Weights of a small transformer language model.
Training: a variant of Adam for these matrices, 196M tokens, 5967 steps.
Each number is 128 + 24 x the weight over its row's rms, rounded and kept within 0 to 255. Layers, rows and columns count from 0. Numbers have three digits each. The size before them is the row's rms in percent of the matrix's.

# up: layer 7 MLP up, 768x192, rms 0.046, rows 313-359, columns 0-63
# down: layer 7 MLP down (transposed), 768x192, rms 0.0283, rows 313-358, columns 0-63
up313 095:121080106115165151151151172103117113151114150117134133134105118101122117181186134140132158129121108114102127131087124135128130184139093154108111105124112123165130130114122091166134157112105144
down313 100:144126130150114139147106135154123143093141120166149177123121138113101109088071103129139107143160093114163120087114127148157098111070140099139102116150130123189129103072135090143110129116129093
up314 109:156112101071117150088127123113124131136190106116106137146108099114100114154137140118164168154153132172095144154153138161179155118133095144108146146138123075135141125151091111152177124163135184
down314 111:151155119114143141119095123115136143120123137143129098127138157115131125113147162093170125126140097162109123131152104137158095153127150255155151150136106118138140140136146144147143141140120164
up315 116:145095116126153175093135079135160157173119139132083130147124059114107162160145111168104131113149096126093131140141094126131075162157102117116148078141136100154133134183128128153146105138152140
down315 117:106127110129114164142164115133114125145114102145083079155115126141122117135121097200138148165139111132149066126126131150115103151124165150184149107116163113129166096151143086127162155143134152
up316 092:142151121109114105126133177135102144086157103147126140134148147172153099128111136119101155122097137116095064144155153100182136140174080087145112136123144166127110112097132122145145131097144145
down316 089:094132090133154147127106125106138097196143126121139179134102080113093151105130101188095131150120096142156145160129098150128144118146129096113132156081136118122132175136131127128130126127090128
up317 103:148182124146067111141130137100144147111120103169133154149135142126142113141096148141143135081107118132088092091085102131185153115075093116105171081086115082125133115133141138106121149126131155
down317 105:136120155136108104140128129127132165134146154151078113185100126135127155120113068125114120139155154125096120182128137125100139111144088076140115159100121096096163155119126072106117110150179116
up318 100:164126115145089137117166100085138111164143125129114165133149095097171134145169126144134105102104149087117157170153128090113092169147119133126138122163138143100131116155126173090131137145162157
down318 105:150134108109119127096089128133173153090109113120089120132146177128076122116153133119136123134144084149103177111139129153163131140144151104146139134115155103146066154154126144143157127124161158
up319 096:118136087106143095134123166155179093163145143107098111121110129114100123121134076150158125151138127113129131110090129143129164165147160132082151135144137082166093141148139144166142163148128106
down319 099:134156132106118143136130144208133155118118119114156138094159153146159104113138161142152147125133095179117153118093092116100129129126134145126086121096138121142152140144137134111126093146165113
up320 100:189121145118125121111137167105106126128138113103140086151155088090140133129102131139138126097124093119104105136126085082195119098147124145151146142104120145156150095133145116147119169153157162
down320 093:128129128143122119151135123132142106121134130107142133121132131168172072162150200080102116171109147142133130111115133123118162132080144129184101159146111139129076162120120135136131134115140137
up321 091:119156139137130080130120122130121092157148136151144092148102172103120144113165166109143178132161093136102075136111084124194152154107147159131142160101136077167093133112151145166125144137144116
down321 089:138120138162145134126144134138121115157134122084139104119158109088140141111146150141095131111116129143129152136150137109147105124137162168131117118101157143135178132126106176103129112155066116
up322 100:141113126123110073145096138159112176137079136142155153159116151103162084150148133141115116157172125151120101150115117117155118123154162118126144158119139109183125163128187102129135170172135131
down322 102:116117133166111119116108122151144101090172100131118093115139132144077125136118137126110181113107117157109139077127154121184110185075088131121128106150134133101115147152117133092150117118151148
up323 098:177161137123148115098099126139095148125156115147128129087089129103131097145188133155152124106153158135118154143104108083133119124130133151061150170129091098148161133099139095122112139134132136
down323 098:110134161140107153146150155145157136141125134140131121148130137089142081119141106112128125095098149138144108153161083145099091128163109070168083113114125104133147115153125084087130086093114111
up324 100:133100087157104114081108124113154099127128095115123173085136122155135153169100120103159179110142116093108091117123121134120151140122116137176142092160115104095161126112125129103111141116153117
down324 103:091135145138093150144099069138151141117093106140109147126138128121090108086135119156086118121119130085133127095150134132127104114122138121121156100178138135109091137094122133122139117080124122
up325 104:101129092108110125127128116095164110164164102149135162137118099132124177138141103131184116104131103144112078152109116123117134121127129122131120138175142085090134167126137158155114141139158128
down325 104:094138129142094132168130116130144151120101102157124113138148144121114097079126125105115145140118115144158171172164136118121125111120110081127135160101171131147130142145149111105164148110159162
up326 093:124128141141126124071086162131113160130105094119135115107096110140164140151083109109160164106106154146156113124154126104185084106138146143152094112143071083160157161129125135110152123130096138
down326 094:119155126111119146151103080133115140105124130125131100119160128137108117156166147152123136160137140117118089088141182088145138157125131129131134096119133124066113124171110095126134128125112124
up327 106:106172124113081132120137129052129138198177152122189129121138107149118144151182144096138142132108122152092117131133078115144136124083147123164124140136084152152120117114101124139190151129125130
down327 102:161083158133124104115146127102118130087131117077144159111117111104127130132120148160119130118114115135104147089123124105122110099140145218165169111154097137144086107114123154149146135115133130
up328 096:100098145110135134144155136162117118109125150145112126102113156130160133165147107142135115113118156133113123178086133142168120074102137151134108102157126095135088095153131127111157128140126111
down328 090:106148145100118093144148138106085146137123124121109104130144138159127125081125157132136123168118154149174147130154105142113166163120111169126126176100141150169110177142150097152107126140108155
up329 100:144109107081166103095113103102138103126153090172092133106127152115145146122141091101181161118156150148138125123119130172142081172126105109133157159137146116145130167129163158116123129146089175
down329 100:140134150130124133112161141160127145114124169116138136116118105114127159115162086104175136164115148163128148151141144116122119121110088184124136089123154101147159186160121109153137118157127147
up330 091:140111164085157124102095150141133123171082120156150084164131079147143170099177083106135144116110121149098123114119137171151118122115123120136114144079114121124103122107117119147113129131112167
down330 092:118130124151147133113144117162111124123165130103130151110184120116086136151124138132117149131158130114118152147132105109113130126151140186103116116121157094119139164134147152092119079102135103
up331 102:154094094104122120131109169102108099139154152113140111128093111118152104130147133137124107115136071131163107120143081154123151139143143110107105100098111108135158095101140132121095168135136108
down331 101:133114135154129119159139111161103144069133069147123156094085134137116151138148147117137149118123121128128128118112148114106147142141151103121100138149106098178111143103125092152150121113091097
up332 090:107139155090114118131124122113109159109145075113159142108103129133154104111165123109125157168123133135137096082105119134131154137135135113138162136141127145155145143115136104167106148153121103
down332 094:135142159132141122137115112153135130105108176109118109136119111156144099112087089132123126110185136128115113130107148141116101124111131121140086119142125113141113126135132173157102140112138193
up333 101:094091102111133146112103120151129145150121128126122165168115083139183148134133129122100132091108130120142100159164124063124143074115135133120157146141131156150127107117098168123160159131128132
down333 098:122159162138139129138141131094131147086094114128114112143107130132098112137120140080130114129124148135121145107138124157138104133127122092143121146099167131150099099111165133145136104164124132
up334 089:124119134098091144099128158133144094161148156135161125092102097088103139147122154143168123153113122091106127148107159111164137106124124134153111161139086115173168138184101134163129143109098118
down334 088:129171153108148121158142113108159151140123180201128164178125094113122122103121108133116161159106144134111114112122099147100118132159147197087172129121133154105097142118132114078111082148114143
up335 106:152139102134172126079155141095171134152140156119159187144152104152104176099116112138106184158062096110116137151150139102171135137156134122112157106134092128143093098124178116099125117097108143
down335 102:101135140108132122160152164114106093139119118097096091125103123179147131135132143137192095143123131140140160177161113144109130089138132070083101161136133173125146150109134145103113117135130132
up336 104:172100114152158138111056093146148123146136164112153117118131118155129107158134131159127155112136138099108101127137146138120160162134125128107137127083103114118092137121130142153124147128136152
down336 106:113140146126126173148144133086110135128133119141114106145113125115158122099133148145117127143117137120156109132140133145143118167113099106099148152118123116152153138109082133144119109116139130
up337 092:162165080119101130143095136138159115130129107170130127134142102112148119163154117171133155168171149145107106144107123129120127127160157117128192166138094136149152136139110145152093134155113107
down337 092:101158094112111141113167142140120126127133140152099134095113122158094138068057102096100147126123167158143153124125125132142101144134124170134131116109166144106115114143142126119107092117109161
up338 100:150089126107093131138118119128100160118164161143160141133096096090116165179135118105146087108111123075124089150099112133140118064122126148167127125114111068139131101127143154177138169148106125
down338 096:154169127121143143158150109127148150109103107141103151116126134176122120108110203129127106123086135159095152127096145094144112168173151152165180154082101126136123122129169160148132083161156152
up339 101:113116114133100119090110168157128150130128118138133127119121112135126111092122133142148177162124122141088099136146107175145112122130130127144116150096136095127151137155106164140122106157154141
down339 089:126118151078171125132131148139102151119110109126116136130151109121096133107115104129125117123137150110144120131123113118133121143133158200120094116123131121108161119118135143114127123147094131
up340 098:141165080130101153180093123158180131136131152153163139142110109139136066156138143132133118097108106113146117150090109113116148165169130142120100113101126100124091092118139138101115119129131105
down340 088:165105121097153102113140132120134077140109096153089152093143126108130133114145169120112142142120145157138133129137175151126111130125131154154153116157123139135115115111087088114174158136133090
up341 097:120139077124116146122107134142088106097123117118097151100083104093152097095112118117137142109149109149104107143118098134173186168149142101114138101110128130142162145150108088139142136110162119
down341 092:170153154104172091107106115133104106161132136118145117112125105135086127128106094124135112130126138152110132150101145106130102059149156118105155122112128122139108119136110108117166113124125129
up342 092:162098124116139103107132132077124117128103137159156103173137124136140110180127112129126075136143143170091124124110153109139166153162114129062128106102103096144128115175141098148132105110092125
down342 089:084140088097114141140127126140142125096135108120079169117130168135085126136094119120166109106169081087113173120098098117166130157124147075147145103096137121096136133094139147158150133117124121
up343 090:125148080080133110153106134136115119132184114147131122148092125122138119135121108120125101108127101103159137153134090118124110154123143107100163082096158156165120121121145116139115143154123142
down343 088:155081119156118176146120148127163127095129135154067137129131135159090108115159081162094126157132183121155095117100090140123148119077103109143104144123125144144098157129173151126112114082106096
up344 092:128175150130152128175110123145137094128177110163158096121083145100093128106115113132147143126134131121110132137113093115129128112120160135091151109097120136103121116088172129114119144145167151
down344 096:135147116141172131106157158141099116124091140124113116122145084124096128124134140185126112163140133145102127164136150160131124161114121132130121101129135123118165121168090142105140121145155133
up345 104:132125098121122137094136108117167151128107123123095166090134091155144086102158087135107117159089136156131144157131152117112117196142179122127126137110080163140118116102112137067131109121176144
down345 108:135160153119100117165143128083132153187114128063158121137143142113156160119153111112155137065094155137138154150125114105119087085116119126154113134093131138176125112127158113146140116102132175
up346 104:136139104126153160129144083162106113104131123109164124142106099150165140177109131107138154142110119149116122177119144118149112142129116110100155130119127127159110103151118131119116136145189136
down346 104:124123142153084119126074099117133145120106101117080126137168146149038091094145184131118128110159135115120156104105118102126158167106116140136124127138107090154126183105104182135139138146119145
up347 095:110129111120103168113137155098108158121131112093156130114148172123155149147149132133152125125115110115137096099122163124141120095092097080163162132096131100141120076135146116161143105147150138
down347 095:097109109106121079109116090159117136140119152134102118134089088111141101156147136158116107123164163155105159102106117128113141114191106117121148134148104170113095154149123155096168114123115153
up348 097:149112093125101164117133150098121105132114103155087130120121140141096151127120096136185115121178134156119094109124106085114079088128147127108181092082158121111167115129169150146135130170146158
down348 099:149133141135109127156126141145114145120100156146156105138142172109120162148096118173117144111186144143124099152102159111111125137112109084127103148127166127107111111128153124107145083062096126
up349 109:100095099148105138111140099135176116153161103132098106138152120157135133123120140154102143111140098113083113115054102147118116146152089144115109158152131110118131143139150130083161119130105145
down349 108:130116189106142144114160106096138142113122136153106113119129120083124137121139137096118113101134146098124136149116096118100084146094119136143120119093125104136104113110148095141178165115116119
up350 090:128117095132136155130117156148166110126153098100135140156144150122123078132131107095140160128085127137129108147118095113139125142103116161141148131125080114145081110153120113125077086140120136
down350 094:130121189117117137079104132108065090131120116139093101119143129118100115098098136155118156167109104124138163163166134164141116120114143103136123132127162153126189109144153089141110137127140185
up351 097:175126136148089135114127121169093103137127109135115112139130123122102122172133159114150117136147135105128096152094105125156108143134107117119160145126117137174157111097124171103162117138103105
down351 099:091146192143080143138163171131182163123128137089107073132109086093139150099132196075142092173149120174118129121110176115138108121102116154117140133135131133129099146111137117134147132096126121
up352 103:139117102113153090093140141121192104110100109153098175120117127117128178149147113113140117137103086113105099134132126156142143146133102140158195113169138116108114111139117148134164105130129120
down352 100:129129173124088148127149136125128078131102105093111143138173112146108071117132238135125111128116155143122166094097110126116142127137143160116104110134135134161112112130145140104173124101141121
up353 120:141166087146098142125108111131166107131112091129116151120107100144150099155146125149141167143086083109081133149136126118172085131110122095148141132115105154153140111119100124084165156122136119
down353 117:100124164147100103153142106172122120123131122125134113188178150131152121101110159117112113087144157128119129059105136094138186156137109129114147105109109131101103089108136163137138140111114119
up354 096:112130120140106159171118102117126124109115068144138158120066168183153145111141133174120149104090134096098112114091146115154165159144123106155132133134120166183133125132139135138167100123107127
down354 095:131127174095133126151137113132129168096129151121162111160181155117113109151100084174133096124145103107174100129118138110115156155121082112122106092122103147099166154144133099138095112117110152
up355 103:140150129068144146129109111129154116152121147138168103140139144135179145092140146161104135137160130168095119141117131120132137170133142131121122122162071110163148123174129132120094151146082158
down355 108:130131116140114168162100078111064132145139145107120072111118170146100095120128170112120125129098125136141133106107097154104177131129125108152093144127127101159106133093112113128111117118104133
up356 094:129141081141158078158110177164122149133114119098159159126123119156167141132147126096093130100105132166100098165090164136155098117122128140142138091090127134162137088148143102138140152121102135
down356 093:087126115111067130093123123156112158143102134119133113132124135123108076105134171158119094109111154105148132145155136107130149095123113149128116115124102140157112110154115116164115111141132157
up357 110:112086148088124163126094165141161102150130132153108152160133100096089155134167114121185162163145119126121094136141121103134122167150115105109141149165078119161163073121153136122147146133147156
down357 114:112099140155113144127132124150135153140127119135151101173163097124096112133157105040108114173146155108129151123108147120122144108163177068146178122126113118128085091124171117106126116088136154
up358 104:119108148126113099142160111106157122124160137159102164155134122143142159177125088159115172084152161119110076157139141140115093118122073123135155153115143092108153150149128127153134142158133146
down358 110:087160115108110131138071078135142161123154102099104105160131136142102142090105089131107139143164149147127151116104145113134090137088148121113125152125183161141098154122078125142102079124151151
up359 101:100160139085103133098079124130144086116104152145108123179134158107125097151136142159103127108171086128148115152098096128151148158106103138159132163125110140131105122165110144141109195139152107